Each number is 500 + 25 x the weight over its row's rms, rounded and kept within 0 to 999. Layers, rows and columns count from 0. Numbers have three digits each. The size before them is the row's rms in percent of the matrix's.

# layer 6 MLP gate, 4224x704, rms 0.0359, rows 3705-3731, columns 176-351
124:483465510483520535501495509455491561525461498495505518481497447516520530500498521516495546522496454474533555486529496521482506469448513441526483512482493514456474511534515502485498515483501529465463513466461504479487462479525504494501503537525472500495452489487518514481486471467492488505485513488520541440422448557516488552479488508487529488511515493521465504496487501525475536477440445504519505490499525524507534450507468512506495528521454519513449507493478534504481497485525507495475507516522506529485493478457462457537509490
095:473548499503540458451460462496497476498469499538485524438507483466527485546499517511503453484494500484527539480464483508513479501505474521496540537465521520502488491521453480505507501474462502517500517532519535531517487502510533496515487535477522514518485474487493438483514555512505469508487488467498468530497495468536517527464481481523507539502483516488514511516462551446514535475526486514507501509496500466495433497495478484517492515494477507497520478487529514490486497519468494476464506462541474519508526503497463518492510521
111:494512449488445481497475489525522476477470481450502496518516497489493511498501522539521448553532485502478519515487502505494512465509494480506536526507486505535510518530502490535509535521509488518496512489525491523504494556481524469527522515501505497510523489492498518528501509543517496433495501516477500498521521519511503491469451509467516467475497519493504508492538525532478488508509473523496469459523505479479474511481493490502510478481463480540483527503533485506490511476507475497515489493504506498518469486474475548484508525
105:547498450490476496515487490501515521505497503497480502504485496519500479517502522510419506523477495499478453465468508500509487497502478475493468486536493487512519509519497500492502529512491505517500549505531488528529486566504523487510484495442503513533463527447477497501517505487463478490479449478561483493496510514527509514482502493469512472514522527495478467526489461454553513484535568498505475509503479463516518487497503501533490535466516521453488491533496475531504459488514567503501469481511492495529524505527473476491455512
102:530514510522522512494494481537556478493477504486493528489496517536526522479542460513479525507483498479528531527484475503487524524535511504502453506469481514538535504504497423524484495503497481531502485538491471502511494522512465486518462519537514519452519473489508439502482524496524507506467481559476460526535522466491514503518484514486477533508504491508482477502503493541484470471478487498520474481504513529473508465507476485503473465532490484515473467533487478529486482517504513572549496488494477485496547458477488494474485502
102:518473502508513503442477491529505532534539465526521491500476507505504505537467513497555531499531492491483479478462488541519514486547533537499524522452482499520519520533512524514496519521499478500521536534528486438500458478523487468463505522442519447506502474489503521481553537484545530467505481516469527558529453527496483536525476482452463528511491480431483466499543495493481509517503491508522501488482493513499488451523505480462512510529471510505478494558515546439511458494465485496515469474515538498481530510499495513503526477
098:501496488550534517494465452526452488500476509495497470526508524538475507502485519497486495481503482501505462516475497486486490552480489514462489497471528488474489545514495486481546483475533524502547469482505483479504500439507525496494501476480509500512492451530479525492493552468446530529459473525473525490487548478517433489505485493497514479489521573484503519497528444498500496481508468535494499517512554482517503446513477526508508528518498485492481552501515520545463516453514448502477531519502440514552505518504504522455507499
090:487499471516506491509499496458477560472500509507526487497487511472492474470515474505507512530487439513455492534493455490541542511493494471532441538516477481501492485520540485510485515504525509468540490442517533516462496512473475485498548468502498489462529504484479474493438515476502528495520495550550484518491520525435545553497483498508472485487484513513518483503525519473491502518488543517474521483535456536483508520498540454506491539552468547489513454525504493544508475482479538524463493518566516505537462498500489547514510491
103:473528519509518504513450526528525474518528476493496546527460492531538509470526513500519495453500487494516519508502519538505491508490459493525514492501492491479543521509474508512486534501500483470518456506435529512508518486486524502509481527506452527458479503533489531492509484526487526552462538508501482508514508511550435508524485457547508477518483523506478517498482542489508504462508434465516511502495566489483529458502482521506460491489520499489557507531487460520477486531496504466519483462507474505522514497526546498492444484
099:496502492484553490511483467522526482476480513489453480493524494497509522513570510495480512483498468520462435472470504542491472475533496451447509490462549550531488515505496507488510538480444543526527482470512517532427530499495545530508521483496494496504479501457521517527450487499532565551522497479503532485514468494486481472488493472471536534503520502499480491524498499496451508506506471526525511487481495538486498505501465490538502530498525484487505507459513529546499505500511497485448550491461490533469518510519535484520461502
103:469463519530495491457495518500556500510521534487492520474463509529449508464541524542527479444497515498484541503503528483470479537549499497483470538503525509552530486508508523476498520498503533526465456491506507466522469516513485462518556497521506505497539513510502469495511473529530479552474487512496461494540514477498494496477478537507492516500491519483478514519543513530530520451514468524541500520502482494510537457574460495548531476530469523551477519493466463507478505492470483517504485468458461484506493527492518482529506520
098:552497497471477473491514524480504512500530519502458518486505486494498501510544499512510446484529485487507486502455533522561475476542506483492530491474496529500487508505510519484487514516516488481510485476489498523467476449550504517496551517493489506513521557510504519509492529509523509508478520514520508505486505505521503523463531475469472530501482491531504513479541548529513472475514503501494508489459501493482437519472464482524495544465535495525508480475526550494435520522468451485521476474509499523495503514500544529487502502
110:503500505500493445491482508553489530496461487498515513486475550532519480479471497516516486463468489469465526537517486480514496513516494505549503482524484501493517526542517556447530459533454504482501559497493516484538521519489502496496511501494474505457477482447501489458472514511525510463464471506515508522520519546443461467506494500481536516453488498520529458505429524490512493473500504517512489501490440460534471502449504523487473510502489486499545506498520490533536536504494509493505475472536487510479509505454502486499525472
105:517494507538486490483500532485458523480463517498509490476505497470452488488535522513503473485488495517491503519498495506499493509533502540504535481495509483564470498518501449492532496494554520526466499494486488521497487464469499501551534496499477472436467496513541471494508502510467516505502508493463470512476505469493523501496505498480516499496480510483522524521504551473517523455469468507505491497498515483477510486485554468512476471507482490482493516549521543550522466536521527504559497454488483466448481462476494502472509480
107:479456505513518481482549522531535486509494465518481504465548468513499506540538515489514499474455513498478464493481539499464537466496486492458514524517512485499511497527478465467485486543498477485549507536516489481478507484473459507528497521497529507498540491461496527511483504473526480467561518513501508501473478541504487522512491514541515502493497525520492531523459485517472523492531506521467472531473519480479550516516493503457523551503533517485534513518468487522505489511540566517507490520488489527498496468471467468498511493
096:498506521546520472544518469497479489506577509562470521500473498495500489527523472475540481510520456504476529490471510526521515489536466487503566479499489491475511517532506503498500485531485460481508500486528484502512489484492533536506503514494515493512509503482506453509477530542498494541508479488519483490552495490483485508494463482508492548478484457478522489523475469448479469488538454480494492519482478479505502512538505504552477503516562464511508530483544482522546483552539497485543501480513532535496508506486462521515491526
098:534431499529497527487522500515547507498501490531492505537438520495479490506508527528465527541503497468485526513454512469512473479514497513474470528455520478469487498523486501506505524455493532502501533523497469513503513528470516520476464488483492474488556524489467452470534496522464519513493492479498489527526530503569482458534519526497487490499507526534498490497461536528498535505496467424504525521546476479504545479489504519503431547500501509459494483492530503553516478501475496480467458503489529508497502509512519516463521497
089:493474487522493472494534490524540486538462472530507530475498463542511496470511491550513478483490520486513472501494499563516492506530496517487501481525505534524455478517499451469521478537483519485525497458494485465494466487499567521529532544541504504551473513466516488486468509490473481470510517476521481500501503507498524505514491492528486503481534474487513535523484474509520498523527484506507477476479504541541474509479544506476494452501495546508530491523535509524434436499472481500525524469483552500521458535510502530510507487
105:484514521499518509520532489527463499483452520524477521483522509485475476470511483494492545553473507516484572523502502453469519492510494498492506493442430489469538549518506513458479500530464498492521519485538492496484505497490491497530504496522478542459464501523481513470529491462483505486492489490478535497477486508454561500507535530494446512531502476466531510497524539451506475504448513506521488482468508499497513540506505525539512513526467520487532471470517528508517541503484512504510456524522476473551487488532518518505490500
105:468497493485515456508492520502488499488490504503488490475453508503516529494456492505498457489502458470554485514509490486496504448530523509497484529514529514478510509485516506485487479533522480504521492510457495494499479455493442509506475527550479530483519474513513512501507456449568492468510531483484506520478474538501493459511458501485501532500497475505501510511492540492521531502546557473480532524504513529498499456500494525581484534476445468505490519507514529491536556521474471504456493531478501509524511464512490511531526511
103:499522443507503531460546478485536528484510526519439511504490447515508517505521519482510485515492450474498495482503501509518535514529494533506479526526523480526491502518509491499496513519491502525520501513518508489504524503524510531482500467500477498487487515521498453480504495485516510484467479493495456478504509501504474481488479501508514500497494468469481525516493518521512481493532483487469454491461476443466499474466493468522492541525494514561447473490524499500492486537497548487445517475526521524512503521492472500494521468
101:506542484532475533505507488504525537543499575474530446503476522449545507461498468547477486515528547514478475494495497496526488499504524514489494478507461556485539473526538492470491550509506487498527503490555507525533507485522468507497504507490490538505544487507483511484533490464505460462499481468534489508528466514542520519454492516528492548497489507523496474544549510496535464472484544503519502520516493535478494512477483524491513493501561534502484449467503487530478532483550483523515504502551507491537524496528450464527522476
104:485471479443514505484522467496541504486482472493519485523523496474514468497518494508512506471489491467518546524483478492466505495489481484504500509492510485482496498470493522515484484478537507518500524499574505543502484524538506511521483480509491522468513493520535537476508453537506454517526546446525463480504513469531503485482498519479548545500474582519471456479500526514478499507484512484488483507472513493482479490476529467460465499504500468509460472504561468504489512471544492494532523541504511462505515517434503497530479497
095:492495468484489521499489504497487506467510529479485487486457507505517527524485533523500504537488503491494536501465520517470484548494506552447447475521476465532514539523526531490522489473519515515501474482446516462477489533477504466501476504490468499501526505453546509520479484462496490469471498488508488492518509484484456481443496511509506461500483506489507511501475478539477485469523521526514448492458493508499461483546530500539478542460499495461512481516478554518522493479464471478529513477528511481496520524499488493470529519
122:499470476497508453479478512497505520510529504528495472479538499513477496495467524500506492512502535497460469463482547503511469510525510518499450461494471512568513478514512506447518503548501486534509499478476498506504508503490446484520474516466500500495455478496465478490488508478477551493514515494502547531511486510463501499501470502489517498532520484479529489522449425503474507525497506468501548532524496480481481524524530493516531515539476496525494469474511479503496512489527507506453488482524544473469487476487497529514497490
119:512527524527451485507485474511505473495522469465512497503512484474509458533510483516511491493490527480448474488492486486490461532512517454516431488428492536502507537468544496515463471546526495494480528492508440417563498522490491516537499491517467505521503477509500494526471485507527550538519526466500534475505505506530482442520476494487521524507523481486488471500509503496442467507529519491478516475471512488534512498503498518459468474497577512523474465518462479483498491521524481449455518472502503510455538502487503518551512546
117:524504492522523479497513519489482491512513507508449532516497481508521502495509487483515504492519517492519533508494495531496479506487510504505534524445504465539499487453527524494525491519512493453489539527502515472533452492543566492481495554513463523463518520464501490519484464527465495519540529411519445497479543514479496476530528447512552472505490491508437523529510503525473479487556477536533469492535475493475468522523475446492536522525563511492510536513516531479505476522532529471484485504519504495487471505491488464509519479
# layer 6 MLP up, 4224x704, rms 0.0349, rows 3705-3731, columns 176-351
113:494518480486484509501481499506493470496474481502492509520488507484513481506473464489458529570491543475473471438487489525472545519479461488528480511487467506514499486534482478492476537468534485503495450557492453488482525513507486529491518512493501524488514478473497476496460532546562541499527474487495515507462535526525482493498542496450529497506506522452507519517494536438521513493485499476481514509508505499543447499506520488488518516502532513448474515510497465498525490479509508511522442583468451511503499539548494468491506540
095:476571499548530498492457494521471460520492448507526518493519449474498475523511496501519447465485500462512547477482490508482521508489467518479527480489486512543537480513483488514533498503461525490501506517526503503462507472527528500533469508494511497511491488488486461513460545515523477513496473474508446510489463470517542508460484504525514542524489469512509502531511482493465495481548505514492533508497499510477485520509467489461524505497499492497510505494514474508517499503468471528484490468464488524508484513522464519469494504
109:507500505485467524513484508486501491467519515504518477522524464543494441477491530492516466518500484474499506516479513515555500515513541497519481473503517483493468486451480484487468474480511517473533552523539480502470519472492507518516486448456508479541467500482500498458502511493498518509493524550521477517531456521511510503461545541484538578456448506520433488502484489477495501481478481476532484494481538480481516523486486494500446483519491513528499472499512542517505510417516500493500500489509490478540509535495476450505520476
105:455476511526496484461466510521500525497509533537480480526499472559494480499505485476459477441461525535491550525458479500493526466441522487522491489509501508541447529517548545486532523526518503487443513520529494492501509518479500482476529558533474465471486488493508502492456489467551477491550521536483499511511544485532493516439492521487532466504504508500527470457523473493490510497522522508495478512461497486574522503516530494500508524476505456475500504486477453553507479521511466535476524486467492510461531495481510471503471504
101:505496473448504506494496515439468488502518521505523474476479510518507525505531531526528449485499556493455481470525533487480489468495501500534516470528523541485493467484495513524525479429488526482448539525508492545528488490559524490514519457485483479552464522497507504490547483449520539531516478461508554509493465500487493492495515523526500473486478466483474537500513481484461518503546478472498505506497528501511499507472526534518475519436531517486503521494507506488500504488481489518504533498458532534472464535507500475488538495
102:458528477481532517507454445465520502533490544509500492495498509498518510531553495527468506510528489547514524488515463493469487518503503480493496521508514506503541474481470468518509517507482469462508498476504486479482500523489511537513508483496523514475502533480495493486509532501554516545473513511503494506495479462480528514446477505478509480505501495475507507470497494507533501490516486502492489559483487489503515551543497540498459448430516521508498468520479494465513460494512521500526474498483478473517485469445509536470467523
105:507490444547522522505509492529469525517457500487502525526531492462472463516541500492493478470492498507486486512537500509479487467495529515436544494492474521474491563530531499500505534477514555462505479525521475482527479490505446518516520426452524550493485495516512547492507513504474498504473481504514474513472522478511529496559519477497477494490521490501527507510522453495521484437493493497506480511513494489528517519501472532535437503529488508495450536495501546532454496479521474484477514516474458567535498514492485530464482487
092:475471489508502494516459514512477512500525502520527525504447519472501474497470476509465497490462461484456507463477499516507530484475531511508510510507472493538488472483509514505547498503529555496495501523544490545521475507495503482498515474529496509505437467488518456441552451507448504489531512549499525478455483511533496537465534540523513498547506518508542493522500524473504481462499482506531474472472533530485485509492530506495498508548511484465531518517496494540480518483456507505461468453502489499538496478505491510495470482
098:514435538535548525512475468522514455492517536475501509546495541498546490444529532495519499485503483510501523500490512514571529519461472529502486480529447487481513507508519503490470500502479511510514458464487538489513508550485502482491497523529517513496489513520446505513504477477477489557444512493493520512499500504521533501492501509531487483548465514451525521487451471509540519474489506487520515564549511513483474492511494499474474501446474545505539488503484435473471472523490483511528478510513455482528506499503499476503488462
098:488492510497496516537465489504533538516487525540502487534507502537481553484494522470550510504499531520522497477445475507525515520527466537479530538492513494469482544508513495495458526490495521507530510463471468492538550468513530517484527509527478542519497524492509533462545522488492497454451517495511507493465510523428501496471471502511474484481509476464510557549473505515535490481494477494459491518511477487453474487443526473503493518484504464477482448496494521469518517493487505525527507518515503486476453529521498513545456481
102:489460532459512509476503529505456486511477512471513488514515522528533472509516475526551519435501523506527470505461515498514466515465475473498493546466466498468491500513493477516487509490538517507525499509507507507518522527526487466487521490455532487479498539416478482492491504552514509484466481550486508464473505475513522479470520511518515473474513474472481485486516507530496451495497516501445466494435519454461512478510533508508495496470514473545508490478515484496480483522510535478478500488527509531483479468455560483515499485
100:505503487531551482487524488507474511485486496533478486530484484506465516547484472535506546486537512472455494472488519495437481525458544503487496488472510487501525489499479470457476459474457471521516486509511501472500484508480543500474502516507517487508518486461536536475501495505500530482502480499461509506462497496487520537466507520499499504519471521511480468505538519528520542531490473521470461497491514493514510485524548492496521438531498449539510503504525527450505474495507504530513479489481529554513479523542504488498462530
106:497443496525534499501507495517502506517471471510563482457475546469526546506463455508514508507519477498491465506527478482458528497538539457507525496478493454500457531470516543538510482474521501494461519494462485480500480508483513472481515507475509529531476516455523477484534464534505505564487534481498528510479475569512531511516493500489525480503493509543474486494461481499517532511514508521479509488498506474499494550443503512477501467468530490475520545480518456465485474434459481487497481459486521497497514507524519504503519470
105:490480494480531523474473517505523486453515489497513530522468479485511477483486470507506503523525506472520502503487519497485464477512518528521468497507466505494464511533491489460551479475490467473493473508468560462472533548501462457506511472490527497505502505483508514507488522455520497532480513491527476490515493533515513518456528501490487503470485479463515514497481498486440494468480536552474541510531529523529508458515483506462526450503476532498507502514510483482549496535505490487442485478547503465527540464504472520483485522
108:471569474515463529508513542494510469558515463515534503533456533522506488525492466542486527465502516451474508473472460496507528525514501500510490503472534490498469518529505520472502462497497502523534478521483498515505491495412495533485474465514497544497508532521526493488543521500562540478517494462501458529490473508485448475485463511489542514484515478515485485523498538491501500544505523493537439513482495511476448490497501470555535496487499470488456486525503496557491507501520512474511523535490507475487428487530459485516533547
099:511511517489515501492510480465465456502517494462489534479489510527465509475527549500511461465534538510547520486485452575471501496524534509566549490503477479495472535482495478522524522511483493493491517533498499513551521523518499511474526490540482510502519467470507471478573489496496458517519492522478502454471482501518510504496494496495445484511512496481490458536502499489524536532512502466499521515507527529498478475526519476513524517514435482503545500476547499486515523474530543460477548490477560488512504481492516518474495479
101:519516549462476525495463530502557478488512541519470548493498515485503516514480533537523499517544471500551543500510510499525483493533536481485547511473574517461492481487484545484481476478516495508452493555483530493521526497519469508517458503530519520506482504485482474445477490491475481523524518489452507538535440439556509482506523495536466504449528499506538492494473515469497483497486495503528472475517484458488503478509469540489459519466501507487449520484530492520487524470478519482483458500469492464472506511498487473443504469
093:506481487455452510544492515509536532499507524495535479469515518526491506542504495495500523501494486481485513512501466521515496523464494519505516486485516482489515514494471530491486510464490474492508426530492467521498498552509427510531466514502510512447486508456491499504515506532509491512469466466464481482504487505514516488482529528513471521492509520497507508469572502478484499470475487538469505540486520488508523492511478548512485478471469507484433503483499536471548524514493485474489466493520487507500504494530525499507455507
105:515507533504505489470541519523470494533514521484505502518488528526525511503515499497482493480521510512467529460546478494516434523530525496437585526488471553536483506506512526469480551509477486516515455531515514462497455491479534529464477480556468518548527512521509520519477485494500510511530508497523499458514483506505511505469493482479541536497495506473482534452500498520498535501552571516498477518560478487481481513513509469518477497470494456496502499538513526487488540506525487487485513498457484563479517517488486501495502529
105:536531473494482512521477525480525533511500510491496511507533502465496496485531472512515497573506516515483468502561512444530546504487532508491453481521478479516482484479499506515503508483527516480489531518451474481534504511527485474500506460513540522464463503532541474520466527511501486443516484478464495512513464508508492508482508499486500502488514476532492489475516595474498498461498520496522504505522510524510471478498523510512506507495527528517456483507527459467514499525561518456504525518497499447483516514482511461465507476
104:483501446497514480470459505474538459495490491508516530500482496465489508515510492456535481500487476493508485488454455493538502517485502517526499496543494516528490536547480459517522481526495505528484488491525491483527488476501521483524477476554497525530501525510481458542523496452475533494491506507541462472530510488472483479482456494463497512480536510512514496509480501472529486477518558532526473483457529498493490495513521505517551521477495480528445506544509499486503488520474525462521506510523516441495523528505475471503507473
098:452518530462492507491538490545539513500451478528472534456484521512456517474433514470532513519496504506494504501505479473504527506474501522502493458513524469549475482498471519566518496500501516531521486483505547507454508476509536473461493487493483478539496504529507503509495442494497523487507491516495490463506496483479482472529484484513506494487516527502504496466526457540498501512524477482506492475495539518524477532529526463487496503516478519504502492505455526492543467511491486479507497514463477504470480476510537536484539496
102:528482483476519514520534521471487523490519528485457534508522491540535491531488568523530464454511472496541489531474455519485524469521491474467540506486523499555492498523496524490500506504483507500501479533533459482531539515559493479508538474508478477494536479533497472461545494508551503546489493480519473505519508489458543522493503494486507478474461458539472494493441497503517511558486482529478515475528482510477470518549442466505504529501485485489494540491497488460498469482516515489495507561513503523494521485470456519502468487
097:483516483491483490519474505493492474482506514470491459504472498442558482544500487508488502503478510470518501525463519494453492472555510536486530513509474506479444527514508533470564514524537505472518466518475551490499484528462503483508440509503501487506501444476533497494498471470521519437495500512538522517512467475525489492433515517509512486492514484463467524518501497515493478498484542515520475510479511470533502433533452525481443486473494514504520475494456499469497494478488469497521533534490484515471510475546480492541528498
114:510494486528493531561484534443503490503542493454491543533485438512480448520501475546452481460513478488543478486476511557518544472495509460506523524513525526468539484503498477505502520479523479526503510530488458515521468514507542538506480480522505519473499469510504429503524500497537495477499479558510473469527577490509477517466498496488487507420486485487526507505514525508514499496471493494458505507510481506509486468487464480479529491468519469486539511498461472492512527482439493485528488498465489474525541503525519548516486465
120:503510517518515479500518464475465482496496476477517525486492493483497490518506495521496512483455504504472495495480498490484510526521531491539468479503539528547475530485511524569478546531535466511493474477523497468562455525513506504555516484484445526506491513474514478484500510477510580526474512498471534495515499510518546482534489512531531496515488516486531469553536547483470445480471507496513441512502498571497533518472466485501479465468592504488505543486491476486496491497517473486460492528487507501459520531503507479530516530
114:544487523521492466480487481504478515487500522449481497459488499501502467518507488509455472482507518504484489500487483512529475480486525553491487491488505512525488548450492518499496507543516489479491480483456498499495518482493518460506488532528507492482493507481501442526471510488474488506510535512504503527532508577508496524533449468490545529511478472523502523507543547548483483527468532542528520489501495507512498481537516496499467487521526498470475474524477522508532499540537480486496492539488482516461495506476479533503496522
# layer 6 MLP down (transposed), 4224x704, rms 0.0354, rows 3705-3730, columns 176-351
102:514478535494476504490530500468488479450478498526488485508486485534531494470527495513506510498478521470534508508549503503480481492481516484512507486480453523447529501488509490525495473476520525544519496493500424472445505470505486504468494566490505489461514503506517470516500453489487484486506509505570513469407502544524516456483466477485492467492519484501524500502476547499515482467488488501447528515524535492500470451506493564510480536477498541540492539556520494517578511499518459493499514588488556502473500519523508472497451476
106:475523474553472502523516468498456488440534497511543520529533499478500501542481482514521459505491483507451520527541476563517528506475504516516497534512528470533539494485476456529495466496499505491500501484531484482527486485502515509485508505496486486515514541478531422501542516546504534515499464488502480503515481469501485497492492493501520497526496472527527503477469481498443474466524501493528532547508479470503508535449488515475507491514480533516505506532499449536515498508516517520480517496493492556493534493432474476512543529
112:496496442521490499480482485502497537510459494466509517484495494528497477484481488462492508463516466524528500506488505507454493470496525529479534447493553506483492461504463468523552522491498502497510547522519514521474509481531517535529538487472501487502482492488504484457517502480514489563506495506479482509502489511519546544484489475542515532472514503503486474516485484516499475430519537493544453485507522514503486514484490514463492528517475497482540479468488506523491517452494524497509525521517492526488534528484516478463506494
107:535508528507514442501516467548478501492486506485505495490484495532516503484500504470492532451501502484508556474481548514459517498486509527512494490515511480462503497487545478535471490505476507514502500494472503445522518478519463513500538515486488468495491497500523498477526533476542471507494451528516489459511544496506510499522502545508535464456482475467520453467466501487521529543488539494475527517492478509536539454499486508494566494482501478493536491478522448475501504485544497487493465496461534501485506512450468503493474518
100:513506467469492512483515485536484495471498492523464458471466493497486529525487498455479507503487492535516536497473525452490447491497488502518518471492505536464496513506512488489519509514513491550507525475475440487509496495480535469500505464539506481544496517505522484492497509544448514542501453457474521505477489477475501491498485497492525516516518487523501491456538496451506519504515476474495471478490497495480497496519501496513525501472512489542536517505456523479534461472473504504535504460456487504503505523491482493473546510
102:499494501520451492529510520517514503508531524497520498478534451583476512518512498511504506500515478514506517486489512456502467539485548516551446467478498552522520497506512475490528515472479503502475503544500505451484514490480506495503466526488508529491506520484517512494507571473540539469514442545477546476538507497518481472486455466525492511463483489516491492536484508523520511524499513516483497520493477521546501467460469516504548474501517484497510488491518474522499491554466542543461483520503533496497488499471519485513503499
103:479543492507460506541504533481483513518504536486482501490467526515519521507518509500502451454483541484516442504552502460547501504427515502515507501500503504527487493527471533498506493533427525503489541542518559504485489474489534468501517541479508490509493491516506478501482494540511468527508502523513520532482481498529530502561491479484501457521518514485512501511580440556545513448501443525494517512499550504507481460454515506480514524510475591486451500498509495509491523479511478518522491522545515555468557449473516478448494508
095:504506497555444517521508464481491538505507501506442521463507511544469506482510485475480495525515538514475490470508510467507511500485461536514465487514522524495461516498524519493526534511544536468487460510471537489496507460495493485469528472468528490498506481490534430523508487521505534492530503523530507556498562456491490527496490484504475554484443468500474489498502521519520531521493526473498486499549501508443491531487527465530525496509521501480505465520483460487486520535483525529472546459512476532516473447493487513517535487
099:524499486514526492494492480446515498486494466487557502470489513487527494494477497489498513518455462498491528513504482469531497512513495522461497469484484456507510466473506468462493515525522526485467472463501546494489486512493566503510527551468499503472502546524489541515486484512510479503479508438504501485529474548513561517458470499483506495509510484459543514516509449476504482477546518494557485436499527470495530507511499503511500492472497543514498508472514530483466481488482497463517488491509471510506475530487502503505475485
097:507430456480455498503462502519494548497523497492502438475556528474492505489479514446509527530528502514449489513520530485530508496508481473518508504474528479557486516519564492484535478497489502507489513495486501483514477497507486478490535506510487512493493525448515524540501505470492517510509500559539491471489494486475506459459539504480459451493503523480510494469497495522525467521543511536533539506497488452469507517493506522509503509455514509526526481492493539519486545518495525507498507488541473505485493520528516508491506449
103:410456485522514485493493511492462554493500471540500472478549494516494497550522475537467457499490520552461525473464505484471463481493524477496535502466518480504511466504522504489478531493516492472514514507496509508530506490476486477492535498496517511513521502479460531503505525568497498531485492500546474445495457489545486522500519523527515486479477501490493479501530531479481475491469524529491501518455484499513532484511512519471513521488510503470510506505519476523503502489494484482493517577518509496486531464482507494506541512
097:498492502538465492526514514533458510506445473504545515494460553534452508500477482493510533514473496534494509491505540501501446515473513503476504510501489548492487496492513492499514492527539495508531528517497529473495511509509515467490500484532512513485466513460511531548587471542490507463501510528504472499497489516542536511476496490518512507538486508474506528504503526521485474472520493462514468504470485485499506539520500489522476521510454459523501519522491490545497473457517496535517463497519465517538503457490522492511483438
108:480471507517469516500499452535477511516493483440470504490509506464521467491505503517478469516541481496532455472524465472494522473467507501512507519529511453504462460501461554491500490511498479549500494499479470462462505522510505524551539469455529513522529503468531539526481484497492518539479485513522517473496468484535520502573507473522500516525502482493529465496444476464512480459504448485468514493512485502486536493495483502509471494482486524498500486493518467512507485472487492539520485523498493533480522475476538439534475485
108:504484463508475489497466508497527471482537455451484561508502495533524578477457536462493506530509498496513534502488491505510540487480491501518462507497538503497496497519531493443516478497515488533534491507507545512468510502510533498510509511495566482534489497532472492514486514480506491485482457525506468509527529532493490509491465485495485478463510465477494485533461491523496500474519503503506523548490511520563518493495491494412516501485527516495508500477459471495501500523523481505484453463540498493519492514508473503485479525
099:506560483499505542452476453534514475473520468476547495493534509472483463469497501476552478535505519482511495502534476490506520534475460504487513517530502462484468516516500533575498493500513472483475505513504518529517493545503474497511484529491499509539560501479531450504513564526520523450483464509490506520508533462523485511519543506521500508509507493523499489490491536500515493521512490494483493554526486477498482503548495498433479520491472491497478490535525485483502513492506507492499532520517507519516487474531485529546514509
099:469507532499531525499539489527513557506501488459448489522509531480466503502516523464519484494474494497530503487505495557506532529494541505521515485504525497498482486486464481482489501499503520535486516507483515472515492470516481534500448519555497524459516473514473499500521531510522528544555482534479501493483499518504438513524472425483477519494519552506514462510470501444473476499562519498544485497527461551491539500557535504492500532508475492477489506480506524497514523511556482496492462501451532502498530493479508504470475502
099:525516564451483521558494515503461513475504456541511509500516517520502487482479488492470502531509476535490525532520505493502530499483536481517504481485524510529497501527518522495482497502519500535473533486499505526493495470513521513517501528492514482533489509494494484516505465495512485541468542490457510477547496460484482483529497446492514515452499485504535485528497498516470505455542542466540461465517461469495502485503481496506468446501487534468496507489577554455477511504482473519481506534492502503494488517564446477491510517
087:526482496548536480493473537491497518502478464480516522501507468503501509526469510488546483567502506506460512498510540519491528480502472504475526488532503563487459515517460513550464478514487523482457504515515519490544498460499498526470509526484491516519487526504502524488466505536518486513508520530530492507488520479489532521506527494505496525504485517450480496517478497503490531502516490481527545491468529492521522472510469494505482487463496511481437516499503497484509532494537544514533498526473470505476496491481529500513536453
100:541569480523536528506508471480487525475494545508463538501484454463469467469499493521515530487524469535467488501536514531526476516514520535465513493459474513451509525501561512450430490468501501454518481457506491501530478524469504485537507505540464515531485514536495468469471514485459528479474494532515500484506525523475474519511533500534503505506523494497561525503509493500480512492551538487540499522478455481444508460487518514482473499508491513521465476536499494528502447533499477469487509517465466513521536477504479507487521470
102:503509481490471533519481486451457529520471513522507499519536442491495494485523576496455499482510506482534504534498535520538508515502511516532513515510499455490493475509487514490471537495482548525462548518488520520523520515494511601517463497514509503486526457500499487505461494497485524495491508511481463497502526512502493497469504519443517488526536480510530524483495534479513536475461505451484508513506505499505507450530495458484494507533483484521477496500494448425500522499494521516528543515502475486541425490434445489487517500
108:493484512527481483493504520470526449536465511497530479485525472514483457515500517496487478507498453500473496473453497500512480517491485527523508522515520517498484505483464475459496549501489500525563467477516507506514501500498508483446508479512472476516538514512527520505531503467491497505506492504517555535497520478486521502504510485499473487488490486462488464483483533508505453546456528481469475433487510533483512499513496551503539544506529516527522518461500493516492495568504557519524522491489468458493490498555518492479508524
108:489485475461494467487493485498509512475475443511454578473474502486520459504500534511549473481489505496493488488481478511551485512482471519547497525537522508492477511493483493541525517452484483508472537494537554488463483513530495495504452484556513501498567492554527458509514486523501519485544497426485487481538579493507523501460510464511518461491521518489516504462510476550464510467456536514512528510505534496501506525519485510517502473523502471498481483506503500515504483526535479514476506489530508502480531500515489503503511475
103:510507532511542490540521464506480489535522494501533521504500536487527482564499511445497512489498525505490476517500485500505503496545456509515495529524490460521506514511485489550472535471498449532502480517508468494526526503562460515480501474501489480522554492498499513471521497532529532524484497473473450492544472490462494493491500474519485489491465461471532462512507509544505532509503492501518507512552489512538507511545470471545487523500472446492497469508485536511509514511517515479472507508484497487527488486522482550491529499
099:498511515525450510498528511496493521464510528480543481536489485462508506489473490500505546518529483484519458531513533494523498497511508495483498480510497502450467489504496570495483506524478508519525525472483555484493531506487473485478455495556510487472453528461522502507502552491454489484473547486489469498516500508502485501518486523495499514517501476503461530494506511498533456446485499446487511522479529558538508483531462529542487509537520510476516444473496485494459449531480517518516506489504477467471493490475469495518520521
117:503466443485515507498472515449506457476567500511490511513483479539516504545544507510473471476524506476480470488509491539511500482541505454481524495495444532491537488530479475489498523547536475519511510526495475510509518479480492508530470465512496528462449464546541453503509552511529526512529489528477484496529483491474475494463527516477454504457476508501506520500469507485496494445478501500483502513482469488491493509467501497495510487515481476531507489488470445511499474484492495510535489500505476494561483493508491534473500472
114:500508544548499493490529499477471462494419492464522498520536494496493448467494500488473527506498503514509490485520518489491523488494496526528512474521504512445487504452501504521495460450481499518481455435542535511592491496518477523536502502494482525521511524497504487494474491496498530494518523496452552545503525542513498508562548479533510492463506471485500511497495489523508466478513511492479516502535454553494499523518498485464496545507536475494478512471512562506504525515486507466519490524499477524543529527492486513511511513